config.yaml
d_mlp: 1344
norm_place: "pre"
norm_eps: 1e-05
warmup_steps: 108
Each number is 500 + 25 x the weight over its row's rms, rounded and kept within 0 to 999. Layers, rows and columns count from 0. Numbers have three digits each. The size before them is the row's rms in percent of the matrix's.

# layer 6 MLP down (transposed), 1344x512, rms 0.0775, rows 1138-1209, columns 448-511
097:506528472512509491487515486503471509504490465519532460501459529498531513508474507503552541523544512510488505542498529515498484488517495504475465493505528537566481460480477547505520496496502523
103:464515491521490485475479526497499488463528468484484462491521543504468489487506508469524470506496473492495538488493492503529502493465481470510446512482454495464517499482485473473440470482479491
100:483518527507504510502490531528522541481474512501518497480500499483507531450494518509471550465453450458469454454462528509506520521489512494495471561492498495441499527502504501545481519539523542
102:511486512502513506495523501487475515458519500501461460490551508456515460508485512510506501489497449513497500492466480478533511491504476501517499503530503562509473487460513529490500486532466482
105:555496500556491520456499509500518512497501474505505482482521471487460468515524530461493486483458521507471498500507451481513535499563464472471525504494481519446450457469514443508466494537487478
101:521503519491480484498506497521518485465467542511457476490499506478493533445476491505484530496499478488479538508501534491535512500464559472518520512518479485498537508467527463557481491495545507
091:523506517536488523474513462494472526522517469508519532482515503494539501497496527499511520513484522500519451509493509510539501472513507531464438483561535453469495517485469505529521479519515494
100:512470523476475489494478521539499512523479518464505484485549516504512506492536519517464499499498474502515509482472477482478502432467522566487514517486523496537520472498490507500508534469445491
101:459536474494505535494515467491548550494491533480491469474450454458479502495504476465475501502484522541488514504516517521529479522523474513466525520455469487522519518483493526479519518479501506
103:451513525518465475521505510476515483538518475495503494437488505457527500529507476457510465521462488502527503505511499470495486561513467490472522534521481544536460491424433490512494501487505450
101:490484538534525500502507507518441491509531532475471518430510532538534482448492512506498492518531526522514478462490537520454489473490511523520500509492482541483494480525518494490515467494530509
097:492475481479470511461528510499476504502501529511525523477473504502471472478533509437499508502477476516500502517515532447507527464480517508494522528466482498497508486548457514483478528465477468
102:530515516503496512492490507486521548557478530514507464444535487516488496503479507520465468524496476497501518460477487528526465524467488515498459485512469514504472502520481507500526490519530473
110:490497522510486501516500475492518493472495530533553501549506474471482455477467477490489473576476442487518512502554491501476536523473500483488529527490502524512518498557451472523518482510485492
100:467513468477501507466483533526518530509471545502526500499525486461506500514523470521444476454485493533515498472517445528524496521503513457507458471468476517501521495452458461474450529469463516
093:504485525464472454477513484487497411490487484504474507509526476440466491481470525476518487533544506532500525488517476470523514536490492470469468469516439528511500492458503499543457522468505494
101:514514505524497508540497531497456530500511527495515468490506525468496518494482443499507493491522487487548491463540523526503520484555537495466493476503505520481497463545503475470511554499475484
103:476493513510471533498493507454542503498453528497466534474491528473570549498493528473484471457517535476558472485536518502458498508502466485534498476535536516518493511515495529459469507524457513
095:520519486502468481498499482504516535497492541447528510515451514519481493524467480457521524519497533506499526519496491518514500465429525473514493555511526471497464494477482468464521460529524532
096:518547533512460481563506479515486515525489508437496513508489524483512511484521491476520539452484489483483519519477486500546497489516461490517490466536493507507504509530516502525537427497526511
100:499502508518467513453527505515453501477553457464513502457461505543455533458472478562489486499524487546529487524528495527484513508520470491536475551497518500515472471500535498579479458546477515
099:526530515520486491458532506488475543466524522483525503480523472498523508430534498468460523528516539523513500497492548511524475509528464497490533477505488508480518506481552501507476438546490547
105:504525530548486479433496488515532442509488499473520531484495481528479460483508462488521515501505529505482540486486495490504477511462483507520542510470499471513454514525535525483482523510500469
099:516471491490500495509494437510500522471492498505498478459509509497550527502463474505512501508497488512541489526530489522509486486548466503487535502492510517497529521559494487505459483462499491
098:453542543487518498511488483516503497495490472496503490495500497493482483468505464514521521530509510506515562507549486446512483493509532539523514459530477472499483506468510502473472495457500475
094:493505510501449499490509455474512501507522486500524511465520535495515500516552488453460470512510534506505457486515493460496483532454461468478533466499503446559503459518523459507487488514524524
105:557493495530486439490535488466503493496541491488510500525451497492547505477484529533495492504545545472513534539519539517490563515442526545484520456533497484496497491496511502552481499470457519
104:491478495502536497500464511507554515466520520505526497479501491524556527513502525493516493490471518487519505543486505507488552485457540492513491467533503498501524476471512460495514470492496510
106:547537517501494512510519538522515462457448493461492475447547486467506505517517504506516505531482498526488507539521476526454520535453501508456436507493511492500474467485505484494483524499500513
093:503457516511528520518518491525525478516480537525495467498533468502526479532506499505504507479524526475483526535489519529496500488571493512514552493511480502497465545520462548438515434483475500
103:510510453487517497544502482465504498482500493520538498510483461476532548481494493492495494514506531497507515464508529539475486515508507503472533493531541498506497490524500462547523493509496486
093:470506502511476514526467541544492482503514535484568493526460485475504493537500506493457492472484476530494520493522490542495532548481469499500505541499501442502520480535540500495523510496515473
087:523521493488492462502493500467532483520524508491483506509530503504507496496460535502515508538477522504460498495514483542511505503467528527447523545557520487465478475507484526499509478512495530
096:478476494518532486520493492479515503463521496519539550467536487502482479464497488490507469485521493504481474507479482514512441453502471497484514466481498538475522456520482491541505508499530436
102:481485510478535518513518523438484484470509473534510505517516481492487491510483522495529462466481532495542488498517485480477561465509436457422521498537530491473510437527495527521464495496524502
095:509467483543515482467468492500495503524490498539485539541524485503499483490468531486512518473531548479478556492519491508489504471498528521494475515530524482504457506457486489520506552515474467
097:512516484523531503487510526517490534511505476483516497511478508485457550498511469507497498490509487509479518483478440511509520529501478465470556495493545458532508495475523540535503535509501485
105:464480522518522490473524515490495495499493528492477529447478504502526482470464498514492462479502471519593502491494522520538478489495482522469554551498511487477518473468485475526477537460517502
101:490443475540489481548500519476537499520472465506513507526495542464477493541552494505530504483479462481504533560492470548509525493527466515490460460475537516463497554514515466524518487527540495
103:502545497501506491512466499459518529531517511502510477525434517554512499481499441457495506463493504490491520517487552490559504500452490535497483522488535468508447528486487460526472478489506509
103:549505464542456531520476490484506566479483510528512481494455488484517520476516496505512438501503492506482496493511475474531543511517477487479504500518490488501483505531486478536527480504530499
103:558489514519490484523503490483504480476507470510502513494555514497479451506519510477531536532430488485468485560462486522486483495506510492545515478539492490537510466512487537488464512512527463
097:494500523518517523511526518487499482519464539492499533473511516484483523553520483488531513526483550530474460506520519494459481485496475533518485510501520500501498526483500516481488486517503491
099:471487491473475505490461523468523551519510501507505511449541472509504467485471464505525509497527481491492483452482524520516520516505511490520517486459498498534543549462503482549488500536537512
096:510537471474515445473461515483493507470503492542525427505482554494524502514467555488502499530510511508520496489488485508511546494547508545490509519515514501497503446452516503507527478492519496
101:519519472473470484537470446478525511496519511471487477513500496485482515459470511509489458489490547494495488486484550507484434463502508472523486467504520499486499511519481455508524488485498514
106:486482502490423474490525527531543507527450482454498526502474515533502520519526505446498529477490509501570496500538492485541526520500546521477474519503494523474448549468482475403500433499485497
101:528520517475524529496485491533492492534554500548467471466517537551492477511477543488509531495496511514475511534470479502488448515519534458504473518525526485461512522506517497511518544524473482
102:527485496494540499556512510490503525520523457522498520467515519481536466493496480452531531545550527527480557532508479469457475483500497503479517471519501513486484511505487468494511537512494478
102:477468563492524470495536477504492492546487521507495493525452505510495491501504533497489491490508523510509490547493534511486518486502512528458508491544452488486517541559490467542547458491486524
100:502519505487508516497477514520519519492512516513551472494483495519487513446501489519502455504511476499498467491486513521545456477442526515476509532510497551446490518493510500511491478506537530
102:526466498494512498462505467537511495479475475471501503548506532524481506448509490525504497503515476499482514492500497472475508500534499534525492544524446513525496503466508469498486461532501486
104:501527506496493502510512512514503545469517519528512504458514457525536523519515470484543488464570517489532494502490501512573499498530500508476481476526517493457477516535540529478505473505493507
101:530486470504491496534496492493506502504494474525536477503501504516477517473508498553450489543495529479515473519543485502481497485477499518516500479496464502503489468502540486550526526475563506
107:489497410494476503518522437527433517488505489472470545476510510503476516487513519502492506476536499492511519478492521559479521523485485495509522486508526519493494507484463482482500495507462510
109:519485480516538519492510524501530462471528514543477444436536509512550503524474504530482504490506512488553487514496509565499507489486514470479504510506498540533485550561440484522508503477519510
100:519506494472528515473506518502497536461515530502470526467508488545431498467520490527503499482494542514505529488481509489515498537495497501499512547523521512504501520483493501464451477542475494
099:488514524510490512466539502495433494499507502507455474490501477485520491457519519501466480527530507479496477492507496527514508475488521482472471467484493502514501494487510495499539483488523527
099:454509518523461482513482477496486456491499525502494487469502495514496516513493509544542523536505523538486487508482522488473499534474488520467532512513495504539503507493543518521512473473524491
097:520552481516483478506500478493508480515532481483541519497538500468463471522501511462451516510516497512485469491499509530517486484482482483495512470477496504523487516524506484479547493514515463
105:528500496539441529495503524486519513506503529525497496495483523497518515482500472534483508531553472488531480548478474543515506525496524474494420523500463497517460478539437448451514506514478430
102:484548489478479503515526456535516493479506453526482501482512487474539514502514513455507492467514544505528493488474494533471500497488508495510478535464481458523516503427503506527553482522499476
106:531477554499516521504478533501510528502482528444463492511536482496450458484490482525496477486486568504458483512475519471454513532470529537525521513484518508485515493492495529540524505485460506
100:485495511506468512508495479483480513514486524462482487485521501520531578521522460496500482491500495521470462510491473531521518495478532488532520433485495484485513477497522503514490492466509477
099:510531508518512519515526493479510501520522541497488538508496505510481450494495485495508496496512537485494556509492525488516498514505481512494480511446476522492465494475487523506508492506465528
103:462476491506520501509511485520473532531512467486480507526498505503476508466500480494468508501520529509483513501494531497481494522511503534544471505502550450523550448494539488506525502485451514
099:510486512488484441486496502492446488490510506495471523459475486485512479474487485518494514479489490479528485493478486504464503538511523486478498481434488476504497500509470490558478491480494516
105:475508501505472508481448532478545518539521491505502562497518482539462488477525461493492468471494469488473505494543502510489491521465513513494507530511491526510555476500505524496499482503505510
101:467477485476498525484515495490506492516491517507454443502528527556514502512550480471522494513465501510534511503466493494500523487501510510513536488469484516420543532477521497535483474497500481
094:501494491506519487451489534496531544505502474518509483512493530473481539522478461475510494524503504478493529475507506534527528520499545491553504539485543513518502485453484500531475471512506490
100:471485489497499553519553484519499477509502501490512499497526511486499498578529497516505510527495456487532487505524477474521455504497469511491478506506525519467539514480507501430471494497520521
102:488523538485480502514452473475521488499473465520505517494517498469507527496532467508492483472521453465505441512509483515450467537476496535454555546463495496491460534495514506512513481524506507
# layer 6 MLP gate, 1344x512, rms 0.182, rows 1139-1209, columns 448-511
099:495538539487487510557502486493508497505492512489495469521503550515493491565512484469551520498513530493530473537454478476535484475516469545528498438527510506479515548489502502516498541500499498
101:469483514528503459487492486490506478507483486532533480511478459480469538467527497480514495515496510515487533461482491534509522520481478528508534485508463510526456461501483482495499488472422451
097:517516468464457468460496522551496496492424481510536546489517512486496502472496446445507506551496537470469451479486502512511496501515516469519480481515492482476523479457515480522533489473502517
103:442526497514493481457514509478483516499527508510520539491515471508508529507483478511490511504523489479504491493513468459488467508502509482537539470508484470537558515541518496498514468487553523
100:467485493534527530515530522490522536527531518512458496532512522557472476494477491473504453536495541478491424506479522486504473493547505501506500504505484480499491510472510508530509541461500478
091:523499491563496480512521522498504515536503523534554488553512508498503472482494518519480513525491480514477499470544502503458489489502505469534496517490496504475493489530544495534484532485526444
106:509498529516535535448537484510540496470482456504500502522488529526545467543512562480525480472461516527499563504491498458517488457501486489467479543492478559501508484471474465509472523506505482
104:527551553513526484516481484511515544567473528468488493510540490504529500511505461513489481523466505516451549460485521500490466507551484469470497527495485447454504473459470493466469493501485538
101:502517492462485451480511465532481498518521496493510484491477474510502492500514467479470478488510446492532502494526499458499453566492503449494493567521499522517506524477513443471549523480461514
104:517492515460522508502519449496505470506481514491489492544510535493511497552473523433496552502486489454505469545539497508486459512468471495492523521474496505496489546491495482489513484481469525
101:475492519501503513487531520537470477475493453491497442465530514506512525494495512495453512553494519464489499524441543555501497513547510540497506493496503461490509512496508494513505509510514493
107:507478503513518534487530473506558512509504490532517472500474505516492502474481480503507529495462517519487509511525496515467451443499458504501499476539540490514467502509483471489576545490508555
114:528509523484444504447521474490564516476489493516507504557548473530468531403516478487489480517509447480511513494508480496468489514510496494474570508515496521529485501577435491492518512540522521
101:515501520528438515508504471504510523502474503543516492483496498494478497483482445526515494504483480477531515474509491533502464503542565515517517526524475491512526535569480469454503549512458502
098:518542494519510518480505480490493465509480454483485521505535501501483496482476477508487503526478476491508490535509475470502457510514553482487476486514480482522474499465554539541482501452533571
099:552530499466494497487467481514504514475513497502535521464520465546475477490520511538499489478462453575479515507523501538497525501508521501489484519514516463504481508487475447447526540538565485
104:485501478493496488462494530469489484486502494504517518498477490516488493520459483493517467483531518510532504498500526537521492486495542504493500476483519525541499523536516490507519507489487485
096:457467481493487512512500469523478487480487479513499515489475531494466446549481520558473518554489495539491473494534469560541529510526489510516493499482494516537486501525495525479483458520480486
103:491496507471486534514475522460538529504523502524483522485499452490488524505521521447489543509523515515486514443500516519506451534488513502509511486461455493503471476488550505501508475459497493
093:497457474461491531513533503521534509504522490528479488528509527538542546549513506444501508494483485464477481531503490484530494517528523500475500522480495506494489518487541503472527510496533469
097:484547488523436513487466475491450503522498440501487542542477543504510515530512496531508530518509483471526546510484484493485509542500443488492490476503503523481498492533513485501515485550509522
103:506457495493528459503500514493490509454465505486517501473486523480515522507492476515512458484504501499477499506564513502522446509479500491515489488505530505503467485477504446476474448525496526
104:485489505481500482517514488494529554493509532508474518502545528460475490514501528532477497501508523463515484489525499489505528476482487542526497457487477533514452486506492505462473519536477510
100:488472468499472519515455489502515478504486477484503487509487506461470504490480513521479506476537539492499473480520543523479493503528486463510492558536513502495490554452477482509510544470487516
099:484492537528469529524532470520533507486510478444487469462489514486459509489462510511471474493496539492502503442488516487535530518451549491485498511494520519509491465468517487490475496507488510
104:521509489519529497495476492523487491533542487530551526491498538531494515518470460512512519468485506487494485507503492491498470494513542513504501449489501526509513488489538526509477548475487511
104:531450523495499466467501513486510499507514480508525521526473509489494486474519489483490526556582523477496559501482451456469485496509521494523486499531455503431527514527517535495490499484499548
101:480476504502505496498517458482438520462474475489515497508500503482498553517493537490465511522511518459436475473533484515524507468504456489485523474505482541521508517518485491461527487497484505
094:494522536500502486482500505515540484479517523490516470485512520532532500492484504505490534525511451498496503451480555512482461473487514508523463507526452496464500523472520489541510533450502459
106:481457511514486495508488504507509493528511481544506482532502522499520509512463484519507519496503491519533464503449474500542547499523520479491501516475469475511497474486509521467476474555397488
100:536537460508513523458506516460473494497585506451497471477471486474520493459503469488534499490480488481482499494502461503461518518494468482519530462520505445487493479519489501531551484500518481
086:515560501492521472460458513507481501513443471519497478549475536537530438518488534507442572501487461519503502524499465489534433524498531528514509477499530493508522502480522509550487462539463491
106:504531515488476513453488492529506519482504511484490463498458519529531480484474502460486522437541458499476526494482520499485530533563479494478495513510436475518488505458475465486529471479505505
104:476530505525514466501462505562503491496515538461513481474529505496472535514482476475503518520531514500451522515510498487523486508488522522516509547565441473476541545520543481469517466548454485
092:463484493498530480482497513491482515445522478466505458538507466536473484480485472554482497495524497464476481555547492493540516542533475516579508510439555496546487512436511473501490543508511520
100:544523467530489512489531467533524486479442545492540508510494474476513542478534511522522539489528545495484490488502513456533459515473505489483500502455504492510448455475543482473503509525483501
107:555529495489499509502503539532507500492502547489507512525495522488516463500515505525492499497479480478497485521504452529524557531484484458509484528511485472517462502519497483494507534524497477
102:512460507491491511521491500473549509476463500510499450504474535515508522499523545480489513500512500453520516483522484518528472484517510513495504483514502531553512539501503478521503537536504468
103:432525521480521489469470568488520552467495496435507535492527535491509487501511540506492506540476501514497496508507456495507472531470483450488515551484472498542483477480439510566576551506490500
104:526545532471538496531506553493547439492498527490476489540493493522495505492502497503557495473519468556498487477515482491491493487514485505508515498494520464490476502530526477515494486501508492
099:492518487473539501503512513487475520524511517517529456520485486473560536478494535556498491488491466464528504523480521479495491468517503472498496513537485485504504485476458513505501509484529522
096:507509495507537497535505504559478536487429539503497482490489511494455501496490448476480503501472513505490458522506515511511476484491473482540489461409533501497483459521507501457474550483533453
103:483545478525527507501522498528512467513492502475478465529513483472471479471522502480551505501524499503491500492533516474473500533470465501532529484518514497512534519503525494504505522497530452
098:491556516481451522493538512517507531502485457505459495506513493493513529506497494559508493503525518507544523553524467528494482465480457516508537498584498489542511502480472469501549489504504518
104:501482465511455493517504511495502499554458497514485499493468516488499550525510517509493488490495507508467487469496480479515523475490548494483536470537464455506457520488463491488486509516482552
104:515516510492508483528476473471503494529540506494481500527520453491508487492538503521515550486502467536521507513515498488486481488527523460510506499560543511517480492514498478492507508448491502
100:519477483495500531499522517455482535546493473467482470489498514450512510497482509463509517539551498475472523533500550503497492499496492524467476495444468539506513467488477452480490506522518503
098:490522484493528493504477503491485544490501455471482491453519469524508476522455450478510524482481497483463501474522466536481478501478489484509518541496493492493489494485515476512478508528530481
102:521480483427525526469506516494508530500504498490491528453491491541522520516517491482527467505539499475463510452471509489521459443464484487483469481515535484486487496487494495502489475487497531
097:513542486529538537468494528520553514479484510475493511419510451490503497482502493479492450487502493513509495514476551498490490528537520498497504504512463490519496486522512473524510501497463495
101:477488521527470494501456496465483471523507467461497464487527538525485514538532469523502471464524495490500552501505505520515544489468528501463504492554491504540542499475526474488493508473520500
106:473468473485497510517479488447499499491503489445522483475487532497497524522442517494447472513462486478473491453478523501510516508480506503532445511490513468531497484466479489523534517503467491
101:531486521442519521507468513546552506522475515517493455516508506479533514514539503524466522472506513497494507499523493476500483500515522485508492500459481506525516514503524515494488518534508515
103:470525458529448503511434513506494526487566485524479503477449510470471490505502528466490523528478492500541506516497477523502509482506570495493478500535470492502499504511533503520483494521470525
104:507536504522556501511503455488495527504496490505494476509527481510502491521513440500497518530515495509542456488505512489551490486487509469477490514499529519512521506504459483518468510549476506
095:452449483488535479494524508482499528453487481518479529472508459457551481528482515533455514501532503487494506468480514525514515484489512498508543531467525489478469489520537455537475487494449444
099:488490522497510502479490510556513473519529474480490507457542513535453527457522485500497498463494469502502491540523481448526480495517505486484489512511483476463516555490476514537514490484528466
098:508505458460499492536499511484560519520491540478557497516543492501547491511500506465493503527532500466497489489506483484478533493479446489515529501500485493503560511504511504527493475492476454
096:523493504505495499500509547510501514508546495490476511518478496436526508504459492529473461529512510474505506511489490521513481545507472513497522536438480497521520498487502511480507473457458505
100:478527504500502509511518505497460499499517532544463521508479487514470456482483508525515480529504504459499500538503483524530521512508501516499484470509486496464508535528494517507508519508502508
104:475516517483496528482510544495504497509462505522503504526479431539515485475498477505508535513514470513502493506528498490489548505484520460510452490521539484533483486500534485481480550505477482
102:472495471510514511511502512535440496499500471494455516522467509500523485481518514522492522500520502506486521501474447523495518527495519503531505490480486506493476494508491490469482520525509515
102:498548474509477494490510522495511488485516496488487515511493545527494472455479505467490520510496484533504540471508516503496489502485493521502509527497511485461508480477449463531525478504501512
103:516521454521485509533492512532464516461454475509537500507515512533539449474455495475491491512531508506473540510493485527505512468462494560508501494491457489470522481509512535511546491502520513
102:537480516460492490543488485491458473533519489541505529462497478562510500476505501503475512474522512517490507477486486465496460493529498502500471519533499510480474511526515487513549462469455529
096:458509542480469534490500476457523514527486497494482507486491478474518471509510444479537516465481523495527469523509473498525500523513490473483510528503491509511474500505527491473497501500496491
105:513487479482510469539449474509485452507523527449494484474497495559441507543535496500540495484492471508497505521538453526493544497534508464504465501483476504544494546526481475529533493519514513
103:516530484488479531545512526505475471524560494437509509507495493507549507526476526540468517543500485521499518458501540517507495508475472489493473467486559447483460524457502528485503435492505501
096:515504517482538498483482523468494464509451500530501461490477480510476455509508434539505512549527474499549496501484515516522548504484498501516471483454485528513539490484470504480523473529504516
103:471464508485531470479451486534525500493491505475493510495525479517452506518515460434498504496533508485495449497490452479543472487493484483510486450532536534495547500516517458494517515553479494
098:532460475501502499507515453552525477514479522488478506511508505507516438545494501510477549532498543526532491577499509497483525493470513479493475513503456486478530484443486522540531557495518538
# layer 6 MLP up, 1344x512, rms 0.191, rows 1139-1209, columns 448-511
101:509470503522530554490525521523556516494490491503543504483480460457470518466506458479467435475477519529459482484526501501527500488529483474500491531513533459474510496496518472481443487503502514
100:537510489490516515489482508483518525495535473495485498469488552483505482518491492489490485496507469484473481528447495481510468479543469489536492484488531495535459538480498560523510491552527512
100:500470518508527503527523555491535512496532517539450476470523495500523473540491545506465521485511506486470520505529531486472541500511515501507521509502487536514493531459492496492499471505552496
104:472519500485465484480516543507512454484507537503488496474503534477503509476510497512477514527501526441521538493512474488529478470505465521468493532485458503459455463464507465478488493497477507
102:485498498562502506491523528492514522456519475507436531478500502513473525506494495525515521488479467535515488454470464522496487522543520463519519484511500463498444530500527497531479448494499488
088:488489490539447496528532528506471519465475498473467473546525496550499500542509516514524506476553483479503540497527505488473545475530480517515488511519487500468483502527520485507501514477528484
101:519494497501481491526525537475448495563468494500535495529490516470501490462447496520494508514513537532495469505489540524477482494550518531513502496538534477495516483500538524481517484537519523
103:479500495505447491488522467488487511497539489446502530541511484489478475494557440463521541483492504514487471510496536480505474541534472487488522482492521465505524464491499508508486462441497473
099:433533527507520513537506502490482533484493470495504498524516575462472501510474524511472494455522490473505539486509548511489508519507493449456465523494504502481493506479435536474538528499484531
102:505538533506525519486492483487502473505508461486493517451508503513547535496484497469495533521476518475489507499521507534479518486511510473506528494549461497508510468486513514535524466498496467
097:502473514513487522508435505494487529534522523514519541503512526506483472484503533481504511502501490516528501505522486448529492573491529518501501499512481513512496482544521515493479481552450499
104:495510488487507479469509489485503524522444509520464492508497524497516530525536491490447502503509511477529476505477508468497535522494507452512484535475525494477536504520480525538495481470488460
114:492471510479526527471535494508517498506486479505531509517501449486502477465468460505496499497477460515511501472500462479483458487497475551518544474535487465481513449522459481535462536526494516
102:486480499437536532498480522497544472516470479505486505527514503461479465498478512525532470518496544479501531523494485524511513522489463510433490443457473476507505530496504493519509529475521490
095:501539462519536533457490505503487491506484481459490548518518441537485527520496477522536508517507508509549486494507497469517454504503522508559477488555511497529489531466532492504478485441478520
101:488514512524493511495465540489523486482484521474468553486434516536511505573494515507524527466551476536455482515502499518490489493543507522491495516528463495534523510531483506507500481471483463
103:521459503441548492547467478497473474521499523445471531461480488514496511492549503493530532511464517487499512484540476492496496525503493537479496472482484487494504501547507531508512492485459489
094:488513510526495476479537504502499485488527529489502497482497480491513504487495494482498478520486491526510540506515508508472485511479493476502519510507509515484493503490495482553511537501517542
098:526487514471477477482495489542516519567471499486483538520484440486504478499570479516492516546467504494489509477498501488499511453535479492489482522527503492482470500525543505493468456496465502
099:487508535524450482487521516502527537525502561475483549531479516528500498506486505507520529501547515516529529503513512452511474494504454510527469469476454534475519516517465526501453514485563516
095:511461536510515456537539506482500486530494494528480491498488466488486511451478482502503487519491519543475485517501538508498485462478516465488489506510534516524481481472494501447454497477475543
104:488524514512500533477482481508486511515521498498492555527500475559478476529524513528475532502463528511487470459491537477488496521527498492483467530524487556536512527524520513526525526525515436
103:502519504449470496502530548508498535491515523502498490484538507472430488491532520526494493478518540494490533487495496517489499545469522536537509480517492476505497481476523518523532459521475480
095:536505535497517488488498452514499544514470493476492498522528505523495502476472465488505514525498484495520515525515497520527510519467498509477528532479473456518507479491547482463522489512505508
096:470492465515502526530529516477496483521510480470503520519498464453473483501460530499464465543505510518502477463468490431474480504474488493515485523439501513518465504458551486498489518498477494
106:499472530445548493463525462572550494460492554483484516504557517470483468496534488467527530485564506460529513499501491489468520488492508507531549519515477499502523497512504509532542521474496499
101:553525496528487501493529492530516545524556465482517514483449505521524457508491491488494478513474513423493524504462467502481514480501495517507461449517490513498528492483500496494503486475489507
106:563537502452485499536539479541527500485551516482542501495529525537565470522484474520510519456524513492510512474442504515520493482485516527531471508504480482459479474501499501469485489500531520
089:488489545520514532482473484467519478511545476517503488524528483443504536486533551508479480509482497535509462501489492550516560478523488465500537480527512498513492518527485500471479512508534520
102:495496505465541505485516457473515502535492512507494525498480485467480499498513511495431476534487545482479517528542456518523495489458479508498513498426552550479495492507531477513494526489538470
107:499476471522525475505495516498464568492493479464532503495490487514518502507471480485540506510492454532508467463499456508471502501507468502543544531559489499512521497496494474558487486489485472
088:531450518496468510514510496478493481510509497458484501497476455460453501522460502484497482507524576507557484480517503495505572525490478515499515542528521504540501493530451499443518514476537511
095:464495503507511486507509530461476470515493483519435483509508505472505483492535493488487489520483503499469481482475461479471508472459523527516511507546527501492515520531484525522471547485511518
100:486484448472521511514481476451520498505470502518473504507467510488538476481513527523519502496504494501537468501491446455498498493489474475499501465470529525520479469500453509537485511510505513
094:539481555506508509483526508494512489538502508492500521524462524492521498585491508521478437495497560487500432469509549487483524501448484499506497524511515536470485469467504501518502483511497508
100:465485537452489486500468520504443464526476516520520480509498505491530479499512492498539515445497520499547486505472506520500519485536463511529470549480498504513498509463489527441486503554535504
105:491481508511509499491461488467500501486517478514490518472504493481532519518508537526481513543473503485536494473483528518491479479485487481522520479479488503453523509497529552514514509509513496
103:490483480507513458535492494495527526469509481510496522531502547531529515523495508488503516506456469438487491497484483490525454485494533480518455469509486530562490523515508513479506485506476473
101:546528515418470461520486523468521551468511540487493492509471524508543503518548467508498485526504518497456496523552456532557478468505512490460527467499475504509516520498522465517447502482483467
106:511528517467478494454472508461487485452440465499513519472501470491445518495488503497510550451511485508492491519505506490513513496472529451474553524484509511514541487517485476515485502544489509
100:514487520505531471534557493467530493538480522510524498496505527496455486542528511509522513514512497493479498504468508498539481494506481463529516507517479540486532484494501494539530493518524554
096:510524523504491464520480480531490520461446516514516462495479504493465500469511510490503470514474525511468516483487536502505469463490479483505503453516503501534473493531504501484485524470507510
098:492485514514461538521486483485508517478504530511485524559532505534519490492464462438499577505534529482472490547535512493534527514536506502518487523486534472499535463460497482532485507549472512
102:470535534482463486494498526466520486491492482471495473480542477515527544518461496541535506506479492503521515515480466504539565498550508481474507536523497472544491523508503474523496526505462453
106:481500530497494498511501455517516499496544478470524449514507503519442517496477476530476500531532503502537502523469510512486454521524488523506497490484514484493481485495503531449479473500517461
102:495522503476512554499509510494492476528454501491514477504454481500467527505491487483473520530485499456522504495497492496464537505451544521499497487433481545484497490480477512538502493492493478
100:543502515510503496496444475501496515533533520540541555480481487547510520538548514555486476538453423537516452477501530480502530489512484509479508498486512491542466550509547506506461490499533501
099:532514517488510550467549504522493510508553463496535529541519534506505459481506505564474457480531489526531543494489492505512492497517497517476515492489504509491537499487476450471497514539503512
102:539462491511515484507505504467535521488519545480494549460517516489518495527540528488486545487472502493457489542480521482478543515494500547493486478448479519489498461494517486475486500520445505
100:483442498486494501531517506503485497498481454519501466508519531486507505532501507506483484551534532536518529435529496504501525471486519514512537539475508485488454515514493496524476518473475477
101:512490488526535538462542551509466490507472542498508459521525516514514484494535469496485526502514500493510477478470483494492508517474492515506557491486492503552497532483507488494507478523516501
111:490546542490499492499521528515492471485511519493513536526532483511495474444578546536510517478528497515476485523490500482516525508475462488451529506512517500478493501548523500471472484491546492
095:486466514486498529524555496477506508513500457497492511499540478488507499472513528501509474499521524496495462519467496490511505477521478502445522483497497501513462479500470463462507463495504527
107:485502456482498499506522491500493524511508441506453508512438482475488477552521581501489489493497514480531485481450549566472485464498519485522462474519478538471516515491495473487502553511483537
105:495490510490560489482495493487526503497511491513512501509533494513521501491524493500516485538464527529525520501530503512516493493489494490478467504491536492522493524521485463508507511548456487
099:495487527501484486507504484487487505547490480517496469476487498507479495495467501457508513518504529479489482508526506511470513522528490502494451502529464547510514518504487447499502523496526531
097:467483499510500456507501516473467497530496480534510453490500483477513530498505537543481452493490513498495497473494503507471524546499527487513490493534546515485541502466474498504498463492495483
094:524479507492532510519504518552495496545514529509484512545499521483521477521511493448495513499515519492501494476508464482520481491483469523492540543460489510530542523540500497508490497491497479
095:524509533522437486530480478490503511504528527506529495477496541540497508498489493471526535491519488550505475485516473514496513545493481486497479480558506455512497529531508535475513494527519484
103:551490516539492510525541510489487454501509492509493505504512517497480502486503538501501522506484496453501475542506473515509489537521545487511481490546510484508491436489448502460532529501458514
100:509499477503504519475508499489524494431447541484486521464497471527506512502492452493498534509515462514519483534513515511451492496451514449507500499506507488485489508438535472485528473504492527
104:537522531487477449525516542516527462483483517504504534552494451505509495495476467532445526491521543518488508456502510457478520481500512487471534506502493531457493501491483516487526539477527506
102:466511481525471506517501508498492472504476520453488503555493506529463486479509517512471462562480488511454469516510488535523514501509489501500485516523528459467472531470532524494535483489529502
101:502504476494519513523496437461541498466486547464502540508462512493486493492505491471480514539500485502490555475529490487513531544459510510573501487521486517467460509528475519456470461505489501
109:462527519526502526453498507465498492472488492517497533520510538490483497503478515503503488495494502483538515487493546511490519524505477527522462495480529502515486533504519472470491490510502480
096:455465502494442524518540491468491536514511484508495447487535526511504499485468486490511490493525529485532495536568500508489516465487483463497495517449492488516482495503545492511519475491494468
104:499469505527497519511494470487477523524525494492532526517514492449525519509510522510479493490523520481491526502531478522500498493510466456498517490496531495495499486491484530485454530453506504
101:500540497506504537465517493499564518456418488559495480481499519516444523503555496473527518494512496531539465543502462493478493500523531483489487542533471531516542485496522492541455516475503512
098:514531513495507518489450528513498459518538485519504503495524513494487483510517472512511467475476485560574495493458549463537548529452500517470455491507518500463554491482488479484509491481462512
104:501479507468485503536512487534482529494499499517450520537498496494507461529537508502474501505485468516554480510487541505478547495496500496455506503465527531484481491499519503495552467509477487
097:515498493509519523465469507494518571522511483505529464493505483477496472474538505514472471465491473530474502503529532448505502506458480526498497517510510563510483542461493472501475483481476486